From a checkpoint of a small transformer trained on Wikipedia.
Architecture: RMSNorm before each block, rotary positions, no biases in attention or MLP, tied embeddings, attention and MLP in parallel.
Training: a variant of SOAP for these matrices, 3322 steps.
Each number is 128 + 32 x the weight over its row's rms, rounded and kept within 0 to 255. Layers, rows and columns count from 0. Numbers have three digits each. The size before them is the row's rms in percent of the matrix's.

# layer 13 attention key, 256x128, rms 0.104, rows 214-255, columns 0-127
091:146121121098169111115116137134115131150108143089129170088092155087115141072132128149115146112145128084045112115167085156153098100084151183121113125094172183081107204187150164137090131123043119158132085137118113111129154172168135151111099141091126148120072120120140205143153118156096165112088130172165179149129091112106157115151127169130157162153082139153165163106150120056204138125193
087:150101083192141063115065143144106099157087178136072086116127139110130072110117109162127109171132141041134154079102130161140146089097147102108118138151122122170157177134167200152165129139164166121048154187167079161109156092169107100145109116135113152151189192141133154081107132145143072109151137126126118079086105070112152117137159119126110067177123119113118104154121092156095140132130
090:146107109114104109096178074159113160185152147138133043155099128155125123086136185181104150122105094153171130094185099148135163137135134137085118124162083088146117125106125147118138173148133100152122097110077094172118197150072168152140076134150062124158153096092117092109097140083171157104097094117148140118134165164103087096118133074135026080100164133159109057149124146113133131090159
086:088145121167118120170128100110107129101071144132100111191155073101143126067059104125107163103126119186146127136129086104100148125113096126087097205126142155114101194111211136115100144128126121151139109109102121087152125093157101126095119124170075144131126139194140160133101160065114135118187147172095110135196106184111081064173136117104199105127136125122195153129149137126088140071153
076:097146168114168156115110097158122123098085054155093190155135161116073147147091146139098155139108172124075071136121147174182120122148109158092164088121129147126156094188212155115134179105112147158111182144125132127120183074214123122110176130127148095081153083128100136180051132157078129150138078123094113149110090171121126125158133112155111130113123138115129095062086125103149162128089
089:091121159073089132170070109112149088197094072085095147138059105153138101125121092113155165163142123106115099100132172162165168149143143145095146145085095061120090163150177120096139151098121164185156122161146116109083100132126128110143154189082101112115165135169143113130138096124131093094106053189104116109160092108056089146142113081153155100121130142151066099127140067177165153143135
090:157148097145112175152132115118056093108122115074177071128130081122150143153170128165088145129191103198177139120134138190111119153190101142159150104181106148153173166111142182142154104130164103126115131150111123122155129178142081080082093099109091184114116128097156120155061087108102106112090135099137172138134165165135133074058126121171112167082168120179139102142158144164189113163126
093:104162146181112164144093103115171136133161104145118147126115142097141126077093094135114179090123155189197077138158024073130114143088135137155123162133197152141107121093111169086119134150143088155181175162120081179097067180126152156125139149106112143114060176104112130078151201085135187148132131130162136153146084158084132138159109141125135151120125094177158110178156153114124129140096
090:161106168203112144145098102096101068119072112097127073067129104099070170137123115155241139120121163119165108121108097096161108160130139091138095118076090091127110096143087128097178120061156170154104106134171153091086110140144140153108146114120178137128090086137128101117148100085143086159108134084169173184114128183147112152124158121061085105088135100130132074125150166120115159125116
086:111166159111120170155121131127098101163182126140109185109083182142109144163049119145143147121144093152094061163092136096123090106130087072101115148166096160143108146129130140148097128083139170154115114143133103116074152095112132134197075107073051118172131132167125178084126138109125157134094115135105159133186138093060134126145065211163121127146101077169157163086091154130133175109148
096:102148149147105072107090071149093125114086178146155132110160131072116074102151177118118099173154099130123105188118150160094105201172148150152083101135123144179114101180116100152120207149111135082112178121189129141178089186160123138098171095150140111130123156133111140075161077119084118101153070127124118048104186116117122139137117106067113117143154124155074103131126113116149168187123
099:092146201145122165149087096126100156119158144134098160135152099144115108138114131110162112150128142116176176162130148137109142106152121088105132206120060095129143084132055109148137081099122107142127203120130133068109077180154141130132170116181086119070163136129125195101139202108138181176186096159131104130136135134152113066077136147107165123155099068134159165176076108107165154108103
093:097071124154130117081139118160207150108143113165144085152164153146166130121121102150146114083157083180067127145136172097112191085127129134175147174091169089127095187080143205165059164131145127137118135153085120126125093085092128184137120196072112114109093150113142144130137138070164129152131182144130101144124111113167128105163092101107083119175102099146172158127202126131076108130131
087:135110130138143114153112092143134122162137123130086118084108133081158128112120172105182184152126092154147181129182134140162135119175168118115157106154101125091130072074106132114113084145175174204121105137087134135189123116080103094104148079074124074108092214136156123086151164160193128151138195193090102135103123127119113115096189084095149159118148175106082143151149143079170149133097
088:111112140121054191115075147085156106131146116142173118080169164171172126168115165120106114138116138118138110119127133095130126102136086127164165126181091194122140089132130132128104091077140104138117142145176116119137138093117171157134176161143119127077148156149113137132183141062162111123054108162192079040150080120212165166145126174135194144137128159087134112165083133144102083156143
088:131106120123139136050157087101150066156144138190178101114093117115133083143148102106126070128088104173183158123100181138102079118129152057137050128127136109173186126131105132145159076095110079158137156173102133122158117133138137149137139189104140117117084157072047155152127172086103134164169108180138100144174091128137101161083105145100142147131087084147081164122093143092092130148142
090:100176159111126128082135124120110128086147136161046095137164165098079147123140101093108059146066117142137123141125111131107146133161077137090127164052137108112136035065128127144123089171112141105153147136128154100176110104159173107077156174163074125094126109091128138184133108122085160135178195155093092135152156108167112111126114090157157107167104099159123143135075089163136069190121
088:138130117161111159148125075157145085108133144135107128094114103128097142134091070099096134103193057075092137103111120125118134124145144143132107201112153129073100108144099116085108082099158111120145135178158092092180187173149090133112116159081112120156158116122152081180120131154092214111101119101144150108155140101175070153128121150127116146094120129136167121136085125213161162014108
096:151116094180110164145172169178155106150068172197083123098126129102116112149132103118152106108146095167164098111091098088149095137094058174112157180115081141107052205138107136148096079129189136078125054157134161139083116115101131151187106195113147134128110119148130142123131142129137171190118107125154083133119106117153122099105141124128141122121056100158127146128131075140096140059169
095:125144158121123167133128080117108148151119135153143173149112093135084157086184152087145128131157131098141145085139099125083139087125155113148076150152168096199087144105105134169089145168098031049153198142123162141105151122181111104184077087111078106104135099075146129129134142144083178070090143116154128138139132102163098097142130090152093104180167139127077084164125151073095155107162
083:151112087104093089159120134136146150073148171104139193127176137121086068100151167156100173167158171116130114110083121103138130141165136126110136148135111091114151220142123101155165165125139101111102131166121136059111136076118141150167079156155086096166106161081137118116169124091165039141148169130086201117172103149179141162176168095086153092107148127158053136110151140142111130164137
086:128131120145140124110167131095112108159091136097067162162134147170137123091089122096125159153127148143146173129168080167150161140089090125125123122162130084061146068108152163163078151092148105179174129171059136098114124119070083144095177111170099178148147129078084086155132135123129120125091102118137078100104190177098184110142139155117155125154072198109129088138158128135169130096219
098:136165189094121173131179158146171150088143162124093148131152200156089149140145068159210152072128133145126136087161116101174096130120160103115114150182134082118102136162141083130169099081066074118137160118143133156117130139124159182174129095143164155159143117077116105129140118148113076134113078161100084126123157086163158182120099098157185132121091121201173075131118144161113069131099
088:076172118181115103130150141115160130131163152131137171121177155119111119101118176104095210117091129096107122157095165179152111071116161122135136070122132140129130113091100147097092124097129119145103135168180176133167133176174127176103157088070141157113110112186112108157135110132131072101111152107063128143193121100122188062083145122142169112162185213117132177136097090144074095125106
088:145068112157129112125142105143172092184114123099110167087092056141142122183112163148166148171103100126099125183089106139148141121100106123118125091146137158148140105128109132141143082099107102098110152137145146110140147145186137140163180150172085101165145124145193136100158109046159174146097190171130135138142141103154135143109156077140067183092105087070122077090124143112041201172128
095:066136224116065112121161112126159047114115112115121087132101171064150127163101148124136138085141157144139142115051068119104162145138178143159152134105122109084196163126149071141172160147161096143138165080126188167127145143119141127159119119134108183156093123182162109139132144113136151064146090121183116158141161106145116143119155112121129151171130045190142136118121129099162118165177
079:127134106133084177187132140154119083192096145158091070074133128141110115129133173119104097113152118123053103094152103159122147125071088079166176071158155161042076127152124115180124102123106143143094127173122071108139149070140131121131118085149110154081135085145160165096099143156107098113186144142104141129094120127085182156139074131074113124105155114170085179083177123140147108086138
089:182123100128102102167136110090130088160115104120087142128173168124144114111141078171151130147105138129146127170171111048175116176145160146116140140159102105115095246114129136116126123141084213140099117112123132139125143076096147104102146096153097118102153078160104165162076116115148162120093222147150106167141165129104079078060162105104141141120136140117090151180095188144084113116107
093:135188089085172116119140124094051139184162166043097136145079175079124121141183125109145149102154105171146155040120120105083162149115153114141172128073132175097136101143104100104112103099127116077053129142094098129128128115129145138160105151110189142144113107181135128129097131113132147143132108159156171134107093210144182143143106153146097071089143138077121086162092175123162101145109
092:144105131147109149108145175156114143107138166095134097141097079134118129163046078099136166132086173155185125148029150128154144040095115124108137141144122149095173163120115154166174112099121151119113125153135109077117096161153116167138185126167191139115111085051146160139120143112115163128146183104066161151074155130149124086170163102111081142098175153076131141175157150105138105087151
084:125095112208167159113137149040159159035077098151133090135139121102128105162112126129125146148113098123157142122106113138158164182105134130184124141057117091143193097102106131097097160126106126158101122090118137139065159179159115153120108149141117179082173133164121140179177115177086057127117119104128153131082110105134112152146096162116141098137100137080084158126155134133070119131037
092:201165131097178161148126086103131156158174125070128101117144136116176168126089119150117125113136202117150091102104151171130155116144082145122109164160142170115099191136137122065135147182130103113120134132168141167194071114147150117140194086154143136138190051155121135187112152126097072190136139110070166127164141151129135173095165127115103173107127106133121148198154116083163088136102
083:149194126174147135100145156131136200105044128142119092081202154124166097098096123144151186119133136092142139138092101158147121143162130140119130174122058111106094106134059108121055110119139151171181146089126137143155234194145094126100141101107084180101115103139127148148136145083119101168119105124129161123081127138129118165173144117178097195148153128173119099131142134159102082134116
092:117127126124137074118105098083139069197174102144140151127082163106150157071159116097106108150112114112122093159129136150173124176134101137129079141120099086158097075034116067100172144081077098178143120136151159155111116150165066085117165118170179081115138102134136135103166156190136150160078134098169144143096107176126118098136149175104157111114150189176180171123137148128117078151120
088:148116099088135158132078132144148092122190150083122160102075145089198157155120147141160168195140129137116162137151109154158150093137092096090119135106184069148127092149145015067096171140128165129107180058095116185142116077119140169137111162111103112124119110114150111086138085149134189133163105105101104181146123118157181127133110149206148143181173138109152119145126128139143132089122
087:144142050135112100133104129119154108049138145128136147091144129128166110112118105147135090133184081124162099118097122119112080076121195149145137156120099155137159089140147101109097147146127076181109126114143113091101120124192144160157157053189124060084164059154138142122102076114198083143138086164152102045094127173092100130058122143101117126115132115167125129107160128135148072089147
088:177141097074102168102158088154106145124203082145111139151130176101138128141091087123126143135195104128124142190106128139154167128150154069121086107160139077127095096165130102135153081123099129089154097082128085104076124148075088123145157098086102102160095145120135095153178129121194092163143146136176146048130088101119078135159121160157190139159134130085130106090062085073148086121136
082:139107112116111180104122090069052145103119109108122137147086147122098130116149194165167063132150106090153111109144148166187177127116125157081156159113060155089113192110090066087041123122153088174114164172114112130142139183107118155151166154075127182121071158169112108131137126115072134124158161133174117118113147093193129139159142113095154159119144105108139121066149095114116153167136
094:139104086159113087160160100126069095135085119174156121151170194080104164144087139096161084134110088110154124088145156083169147099094107162127146117145134121098146155078102100139161144159111108097125171082148141097173117161143124107057153079108152122131161182040125168127167157059107145135109102084173190146144105087134153147172157135161100141079091070135154127169108092146137152171094
090:218167202162098150117058131127100112144169140152143144103097112108127150135098084140151160149141125069119126122125142144100209139079114120134140111146142123108133136119114164147118144208080158105117103171068149159147075142117134141109116116071101157157136061219104168114095059085112098144095110153121103135101141146131171118119128092104114159091163176160126071083125107170078118095125
086:148122193207136151115098093128130074136089187170141090147123137175131115156118168109099166159088089132107106112121123137108166101181186121101126154115128137109078116210148179104154110098112113143142098150161129120136049078109129153053148124102157126119105167132111094105127071128083128172082100139118123161173138127120081134149180092162226113119190085149139131089125155102111139149155
090:165200095133086160141110157132122146138123072152142138100105110146132166068143076122089114100132183157083112071059069160119136133156131118150110130037148166128133099080069099121139168148096083137132098140155153140086137108145142166087141119182159104175127137152076139115164143084116188191163147119125116228121126100114114139149129106152173123071144108128163153086136145128135167078124
# layer 13 attention query, 256x128, rms 0.1, rows 215-255, columns 0-127
088:150151077102108121172080072118166151095164134143094111125178120136098167151162113096073110111166155150110108115133148100165145123124105154166113138126107087146143132127083159123100102194145113096113158131115058137108149105127123158133100120052098116146174141131115203184109118123140158131115127170133175103112029119190092073096159195152120121141159092111102108095108135107029171092144
086:094146149145196107168132127131052189156141153183145101122099084101110085116089114147132122095081125107126140115104153173157120153174136166145105125110125133076169119153166134151126118075120094155173137123128165114142088158141039074071206080123144166136180090079118115115145132052102152106136161115124133089162110143155191156132161134089171110102125104142186158094100102174124132096090
080:158090175178146122135062158184160117088082110118086119154094153191109145150149112180172147126119076150154130148147127154176148109152068089114068138060135107137180117185108050125164138106129116104160084132085105092153130124121106168122128159114136167122155113142116128157175080094156168131112142120096089083160101063178120151119148128121123161094120070107148184112094109132177066100152
076:099071095114092138113137121126114075157156136137181114112090112080184129136139141162102108164075085127080122152156097141144144077154115093195133123160097142113156134161108140165127123135135078133126120118074117140121117091098082116094150134086070139117108136135150149120117088048113164087086126095115092160167120152137022087082211119137139090128140065182153173129105132124142148058169
087:108159083132120194181158144139105105196099121085146075106068122134129165116141109144129197135124078094096143141159130145137141122113120175104218135194091119155090148100165115148137135056098134132115124126136080109087134131079093074150096110102075173164143104167125092169111095142153098154039115083152163117167063152136088102132120126122092109105131152171103117154132147113101142075094
072:095146139107122041148139115153082139158189148129116099134076114114145140127127120137150161064166066213106117092181110151099089162071112136092112147142120134181101120126138114152118163103065135118143134144167128166136116062132168118122113167104177110175181135153154141109118137188091127067199105170065144068175132151131108105151148097100145150156075099114079158132163127142144152104095
090:091138123163122146143073072100125166120095119168138114136132127140085133129113133129187099136076190125150206137128171126078166088194124091157166126142178134084086176118062111115103146150101098108161153115111204124175109141137178149175152147134136082073041150102103103119184142099130142128085197110167126119112117113128117121171145117120164121153139075083163150151113167110139168151082
085:141087096173105153075144090132150127130147173157108114139165140102139157093122136077159114103115100164183156148113110133130171167192137110181129088094149150131072083108115077091147130124163160124062077131127144170078104175073127126131155131143177170086081062130176104159099108116078117137098177090131085162123081200114118151071157168127121185121106155124146133179156093129076132141150
094:125106092175111123146091093156155117128094147114067128147142143146095107093142084189159138161147075150133124176142213175131068120138147085111176103109120106095101092118207065118086119147180095164132182155123101110151124121155103120076153090108166175135200101144144102131080194140100091118089141147180137139142118188122176099118147121197113109103131183163105128135161134129171112140119
094:148098184143136087139123135100094094096153119159095064136091129107200108117096042096064128147152086134109126130158140108117195155141095154100104116160175137073177105199156073146147114130132132157128128161131098139169106135107161147051166077124120125126127097091056145101083103166106075061098098117120113112160116108097161113109109105093153117157121157172119153172133160117193102122155
091:084168158129146121101069094146143117109096160153142103083125161043128120112150191152132125156094114134149137135096156147166116151180130118114127150139111125117168098116155133157090111128165159133081101174135085111108184085193166064049105117152135106076142126195114100098104200138121112177164126192106130156130147136174141118126218186155133088092108127098151121129116097085153128095172
091:146136101139158108164157125135099193114178198058117163081166080105164098110197140159141149060088097126107128098163177123105104112147154117139141098156099109121119108123185151106148171105134181078087131101115120154100188135154131137155094160120173109148120087116150173097144147144107101075104091100097132119084076133169156137132069162103052097107123138149128112124159150142134062189077
099:147159114117069135140132120091105114145112138074149115132117144138122100137172164118139146177161076158149143158135116088101159129140159131106141199185142151088120180122055140122136104096131101113117189149116138087131156154153109139164148128131095112100129171160112165188121131100145170106169097072074106134102210138117088095164136154085182157160103118154105147097123141051139204085031
091:049149088161136098113108086094154100118107057131147124072160143170098145133131129112115148154113087108091028110159165152137182146074130140113164093104116207090163133137137104152095142158152110075137102095165185117150119156062112172151160148148133091160113131158174137120054135155136123141174104109151091132131121075149117093153162130147101098165127117127124183164172141154103181182104
094:165124188158107058145169095116047107155178154093160097153155124158155123167182106143122117105121132170130137121173113127146127085146151103116125115129117165165064106126095121155084185145057093107125134100168161131135143160154097173099103108145118083092087179126123133169108206176074146134189117187126128093088140103105112094125137153150130103138142068154141143129060105094154133197110
093:126130126164157168109073114179119119181155162106098155150154236081065140166147141114089177101122171113138135138122162166134092131093179091203128152095127146172107124160169112102145163128120152099123122068109161080111133115102156126071119151094151079164120147099132153110150102108096203135155120082100089045144121108141107178137112105114135112139118045168172121137104121147149149153143
098:141100119103094104076085082157124114121143095104088141106151058160082174122122122108116171141141153124136167164134092208116081129138081208090162139190094135094090156102171098148106176075127158135105098135154136117083137159181149111109149037096088133152108144156125144084104111164079142148165120066123180166083147119107134143116143125156136087132103141124167090161122162180109133143187
098:099156177156174089142087137153152112156167206103131110109158140082124141130104164163136122114092115140137066152075168060159157150122087162113127167084129172150104132133135214221097143125095143116108120157156190131104083125100166128123135029143129104101128136134100125156152117108148181088142110108154084139142083160153122101084135142149166153146076156140128108167157093148104109149194
097:163110151131161173107148086122164167169198119119074120080067104087077108143136106176116137139101134087146132141169161167132103129119149078113122123109144127082116116132116120150094123121102120117156135088153116117161085195160142125108119092128174098152205045160156099124130080097095161118145098155084178135120166113159076141096086071167114098086163153120101155131175177140075159194082
092:064114156178170090154167150139163136147115107095117088107121103126125092102125075155087097103165169142133128088114110120119159135131144188110149104150186108094107200047154148124139104160147089077104075155121108167085111153142123123157093146112119130141234114111170137187170094114128096130135167120135138074164129208128148117156154114118150067089123094169128127175132146156108174126069
091:120167142130174170087146165123168036150117145092110096132126126113157140103091161162160147112120097164098120070159094142153129138039103099148096138126130090091134072148109129161133122066114122131178120104116077184138155073069179148169164144098130110151120142089077103105083084121110170173134132126079123127111143095055131107178102117128215123167136148126166121078130099122147115112077
097:140172067107152150109149122128162141191119129151150119108138093175161146117086082169159098141154144144148147074116110149170094123122130102118128124140138154097123154152138058185052143144032217082101138137103168097070106109101112142131149165061136116114129078111075108119164159125068148157131111129103096125199138177170124149140100134193144071176165134129138145122156118147141086115129
090:138107087143108110111162077125190099162151145145117169107101173099135155086081139150057151162115151197153137133172142147114130136082153125122166109119077120155125120155122080146116062130182167189121109080121146146144170166107096178138110131111168184117079153153148124133158143174071125077100150090054175115157170096127150117111149161103160165125179106156096133165095069155101147065128
096:189118104099181074152128150112149100144166105131114145099133128082136193115139150128154125130099176180139116123092089154130142091143092065131123143110163144174131116137144115119118111141157093115138117189163129154203120116142174150120191119172075098075125099136150183141098138074120133118100152115161136156170128118139162079121147084154073096084136040086110132143125183020091148144162
097:148121170121114115148136131083179147114110146091097139112138124095203084146115148144103148132151100146084121100087160208074091101098095117094118159097107171151138094104124133134150159115114138096130173068192189057140113151149112124119158171136118075077152138125161038131155131099153124127159134150189135095165062132153130126138183107111148161152194169125177097093125145176102079132090
089:112098196146097106165100127100144115182103133175158120142119140178086144109194088058085103153126125134094217158122132124117121154118141143176123110126123085157157067112104149127066163084137149147135107170171145088050115114072120135128143129168055102064125112143097206168123074116114143148096157097132136106140124178131110132134133150090091126116115145138136067126174154168066133112111
100:109168140104139107108116109175110108072079131102103104100083079094147151058081105122080126116149131178124099123148087101159141147135158147108085120071122156137207123147108122104145095110151120177034122152103119093074153080156120083093199142137147156151133074168131144175082166123121132138136176166148104103160134124146064131127101108095135144128105121126147179118063151095143058123191
098:136138091140125094074100087133117185203145147075100119202139096188127118154210171133173102088080061130100116081081105089141157120077139097102146155091183134122107140137146133165106152128140101167109155128105083108069118138126090167154117120152131109087108163167142076104118135185141099160133175104108113183117142159160095144097119178130117188125134150139143095163103128171068140155099
099:086179138058155081103110180142084130150121187134134131146108118114115135130137180026089089134136187152071197115124127061116137125111201149119159103123114160184128128093141189147079065131151160078174190110142111118127179130101137110103192150108160136126114106127125139102148113140142109118115150123153168181126158111146132104137166138195169124114088117156097170151109158086107138118106
093:101170097144111168092143041086149114103143126092114125131124136118122132076163087058195142157084132118112154054146128113139094102105166124152138128166140130176070155170154098070147129167175091143126146112198153182095151074117166117188092158139129145131176101129112135127207151151153088113113133187130144089103112142129104135066134112104135162093087104090131141193159152131123107138178
094:161091117177162149053123195159113160092146152065110114094131036134113146127183104115125130155148137096095127146141110074106109143139140147107118174122129151178160167128127114070139117130127116144142109113093154070138188090129061066132145187200160173150080140099099145155113132120053103156120161101146148135144193119138151092159100121205127147201124122126139135148122145154112160110129
087:143146127097139155091115125130111143103134152084072079128090154166123127136142078212138176201163054141158156062155081161120095139105182135048120161163082117125128110127144120103136169157158165094191088153129121107152130094078156114155153159146106146130139100101068150100170113112101182105146146147060116106198131134131153127096191111112130129144100137112099124196109077105125106122145
098:132065105137127139140112170130081108158197115158089158153083157147090114093117203107124112198140125184141114180132101108133094156120103103126074130112090139107086139152084139092152082085106042095123137070097128113042145161102085131135095151159169120133109089110147127189145150158144104136085143115128146093175131151134149150111150106107150134158150176172143139104115185163218149117129
096:091161095164181101150159158167157139077106126130115082135167146104071109147173106163212098180109115140126148140104160161112162162155166102074073083156133135142090122127125078105093117140133104174131140112136136086113075102113175125070148118108070134148151077140198121125076124097130036183120101107085127160156108108105139159137112200074102149183150097132166095138134143141134132127110
089:159116125182093143123162129088141092161126121126143136139166150115112109147141119114132024125130090127085103110136099121128149101140126129058140131139119125125145110085153103088057109177157059077145100105165127142086144059167138084147132175067174120107126076101156146172044170193148147110132144108166129142127056103107149171083084107146119069140080105172128139128075098125129103115154
088:102106146121084128146159151117100162134130110168044123113139106121142134175124091133112089130178159115134112176078123114129178109075136062112094133200133096102160130136168074202108122162098148099136041093124144125095120154122157187131078084101135157193159140168139118099112172092104064132134130084180074117123124114128150131087122109084166122155131130146064103111117144057120180136145
080:072126141156133134104088048112143184127096059121111136097148143113088149110195054146139098146094132061135130136104123095154165149065124174143073138209122140123089146108135148064153123082104095132095107116142116165128165119128122194120174101147190108052122154137130068112159090106115146120116108124112085083135101114106208122118151130137147167098167153172153139109127102119086101129113
095:119116087078069071154106139105167162126100095081143221120140169074119073117144114123112144109118100128099128091145151103153128180104129181181146123130098158079121131085091144138129105103103124156120129112127142108206136102109184092150101097146132056115181104103152078167159093118087093175148141087113145116138123186188163116141118117160107112158159124150123099113097093159178082114211
098:177140105138120129047102098132137168132160165144097098079131110113168174058145107085129102142171079072154134167192162134072183137156114116143192155132122163122137098159141114166104084124085128151104179163166106129159128064090135098118131135159069155119142112161171162145075129137107119169090066182145101100192165167137099128171142126112147115118142154134126103090119066141086124115176
094:114189220161093129086151104103108150090128123167102104112116179182121054127096183094121095149102091157098151164157131154166168123098076122149145113172149167163062157122173111111167138121095166165157141145116145151164108083100102072062167120149121098146126203178113204187140122127138164134177132121128129135134161156130139109157152170154152118114127128175181102136175124106122129134152
093:141101160114196160129142103197159114088130138131152153152164197109135140170118196144102108131096110122093130136170107111077121134169144121141125136104047126188066094121157070098126113109126091135109139141154094155149161179149098097107149092117091175105156196136093134153116114083106129190102139134144086134146186167143156169098120098166156177183125161118114141156129203185174113166125
# layer 13 attention value, 256x128, rms 0.124, rows 192-204, columns 0-127
078:120091107139126179184150173170169144181202100087153098102151094133120079103156113129146153103162158151164103089087111122172136178110158136091167123076127126117132122174104119149164163088142125120120115148100127124134119131121146139090075159177067100093116128118129065183138175139127179050160190129159215116105090064112099087101182125143120114109127138127108137160110151184172115094125
073:115084063050152134130099150064132155111135103145161136121139110157115144180133107114165157085158094165194098111096115120131113149183148091159130127122086155175136100117110152187118091160172161146164066149096083172078128101166144150149141117140112105172173116092137172166118149164194126134083104209201130083131123145160116154136119137185104090110133132152124116174115148082117081160168
079:106119187129115143065090122101085123103108113110190127128098165085128162057124105123113152146140097150128123162088160195125115127071170178193173070153185110180151100103143155156154096113092121163119162154067127126112102144136142140108104099134101135181126142177069174095137175102100100125106103145133169156169084114067183167142106144139115076185086133087124153143144137153160128075123
075:078161159145147149093129156154118156125140107120066149164111142128084150129100118139105113089127109155120132073144132134121123075156177151167113096111160087086124095120120144120133080140094135157089119137045123159081075108079129176142089114059131147053119114126128147096166135108142157068124127118074107115110097177125151110150139087112073128223148150095064074068077176082127105155148
075:103140133135126110137085095116150199148177173199142080140141100176128128123155100123141131120121097043124142065146127136185099152091160085196112071130170067096140115096089108099069093126155135112102175137151127138055123137100213096105145127092081081109123086169128144098093081115144121151164156137130162182153119120161144111176120141165125129147111179189132131150163162145118130110147
084:179109071148137077111187130108062142142112097166098147113036107141158152123095183078135127151119138099181112139121157130111121094098067164102082163146192132149121088149147114138193106150126059148032144140164167113115137096193156087104085150108138162142147152100104152090114126141202099088096123122120112133096097111140105147160108128126108150125122115110116082170102156109194145136147
072:144126113118174140105150132171098111144075082120086127084129034118107088109138104191151128140114104162034143140184105154149159156174148081130198116126160140119169087103116151161135161136157114091109134111130093135112123144073137081112094079151105105068126073117103140127126067174097127104110181173114139155131128053221103129107132115135114123120148107142101200131103107122097130106160
080:090100097129116119123190083119082117175112191109128071163062144179159119111175129096120192127107147090117193128131157156153176159117116158059149126165116108169119082138139114173090125149120155153120099117179061127069155142160092087151098164158120131122155126114091092161171125195093139189137102150166144126133129096053191121120132094137122146175159162131137132102124116081124136179118
076:060127124173175100099145085131119154087080151102154118114157157111137122175090136063168064131129077143129150103112101149152090175160097136152147145156062135145161115120125144170102140149151115110111123146060095158140093157093149081143144174135139219114162119159119087120101116108119101166109157145106157170134133068121150049153153051137126150098119081069154098110183075165129150123098
070:129124132166096146115139135085079103184139158155193117183158131128140111136064192144171169160179127080140131105140129128159098152093125191125062114175129113061075128105139111106084144163067108125174144125184150119183091168077131128097074128100125139121082133081136148097130160139149055163142124068101144108136107124126113124157185142125111182167178140161164088133108113146072130141119
070:143081137190082122138084151169091081144072110135100126116149139138064115090138082082151145172114107124183106113166134110159150088082217172132140151143118107099141153191183128173127103087105112108115136135114180096116135123087112146166153137117087127086161128108081080095157090206137145087136106145120134188146175136107091157091136131136168116155118097092188178166135102154085168152151
078:136107128100128136125153114133149074110128154159121142083107152102101125086114122182149098098103138050142181113164108113111143145134139139103142125136107155127145142129107115163099128117123133146098152172089093092131123143151150107196077041076117111175087117162087192091145139152154186090123066128110145161124147086134064057158172185107138198146128076175118173188134145157110148152058
080:116120188079115142150155074161145134152159147147135117047149106071181133095084098092126164094179143118133094060064165151134164130117097172175150140100141139145092172073171078135163099153164098122095169187138134102117128123134161108099113068115133074144106133145150071088159138116137125178123125081158136144112126102149145114103108146078132173074121133072143109064114143073073117153144
# layer 13 attention output (transposed), 256x128, rms 0.174, rows 192-204, columns 0-127
084:132065081132113142127100080047158169140161133120099144132150153135141149159141175127159139121135153107088118104118118135117091076107184151194078197189200161155137154132066127150140115128125078081144107136143157110135118148132096126193165115124129112166144111082163129151175065091164157171092132125074059134093152187118148154147078168151138137087120133055116122106104110132123163158102
079:067159182134085107112110116161101068121139078117067112105117142102140173131133174122152123129137180146119149063119166098108182118109150139088135154065127104174160096139111062114077175149080142094138138109183148102163153128086110113131171122137150191099126169108110138198135147101132114123086152075133121129135129136199110067124130139129134106134127106096198062148085064122143082138177
093:158125118110127121123164165107078162120137176119133116132137122110111120136109179133132119090142153130158156080066059201163165147172118079150097118075140135080188155129102090136098148165124121092117072120144116078069111066134129133126135133189161101099132103072149110103083138078109132104137125139143098120078044183178091135130167156135144078094129157123132081111179061146063144142148
082:137084188137060131118169106156110084178179199164136143095156109143158143152118132117105142161157123122140101144188115102121177154157112121133092157147095097096146137142154122118108105165128119099150112158186103132107153188151163133068124131115133068113034111134133093148064081140137116124082146152172145106141114111177190095165155101154179073095105145145182163120132120202113087105174
085:107083132090173184115151088090090128204115054136158168118106158091063131124099163158114124144115124107108158126145094136229154096142160151110143191143119146120122128138153137114141118094088171097112088171125127145151118112082174153105121136116086125137111131140037126115120163094131138092083149152123116124108111206042154119084169128081107128157133081111133143147140109116163076117200
093:128193115114119123129135111117169029107156140147050149154121120127125089108094058108085143146140179158093087082134088142120131114127108078120157129127112161091163103146167126159092130092144151054134136158150127167164173140132050098109108131170174112074146097158104173089071135113109142182170122125160137091185112145138137164138171176123101152125150130169153130160087136185171143182144
080:147098160078139132146098078095109153145118106155141106092143150090122172166174122128079144106110140119184090102151199160076126154109158157144129085142119119196066127141139141104217056107111146120147106139183110138129134131070138123124091101114061131170153154107171147075147128136183174172159204203140172143156088092117136122129112148143167131096131128102145114153093060164135137113142
087:150154111095180134127095139148045151125095160119109136101093162122197149146119109123132093139170070058125120105128117075066087097106148095179163159119103155169125120089153144108045119098064130116131152121116159026171107157132147144175124107183078109114132138120141138115108192126155137169155144100157094069146140107109167129118151109104128130186076094107097129121183143153150144118089
086:122122108123188144140074119154117124115077090116086176082106121130131077140117197148132141074192151102098138128120193147150173121166157098160173100100130164151069104135136136140109123167077156077111177145161096122109107128119114071066154088104110138119117130116176130033182103114107095129138126115168129152120185134082096145144155078162182122094062095186115130165102114166128118116153
075:185073097185131129091200100121130164160124134127157143110181146145072156121072103115115082067117138091090158133138118094125100117112101126145161127106180126071103151151131181174136133090213157120127177162115151115141155148099177122135207121194107123091171140168047113125144168155105139152113155097094120121127123168164163165067147142144116099158157149153154175145129180139128105137161
082:149136105105174099119084107058109131102125129138163163164107111183164118108166177098097139164086166058098152089173099136139124083108104145111170104191132093138068169129170080129119146079209075142143132142128091162127101097161087126144086096103157126118113153182150150088078159100108129157097146087142143099111152134072084080184134105118134088117119170087125066118132135135081173138143
088:183135050134163118126181155159149133142149168138129109143185116118135196136185105096106139141164140173166108180104134148119136140150090123127096110110138143145148078212100111121169133095097154203135124103138118142105095086091120131115120137156134126161121177126096103109141068129134119203127132120156164051116157210117175115144087135105097105159094192144104068163087145103102190139111
088:144094127089116146132146184108088129165170147114184144156092134215136100097194163130190055085109139132125113107200091169096119128125070105118100135131086147134112105139104187107093170125069164057128098173121165163082161145132143086060131119097090148121180122134130161110131100182084146136142134162099105122094147148173183106112103137154081172168154115153161103116140129127127148130160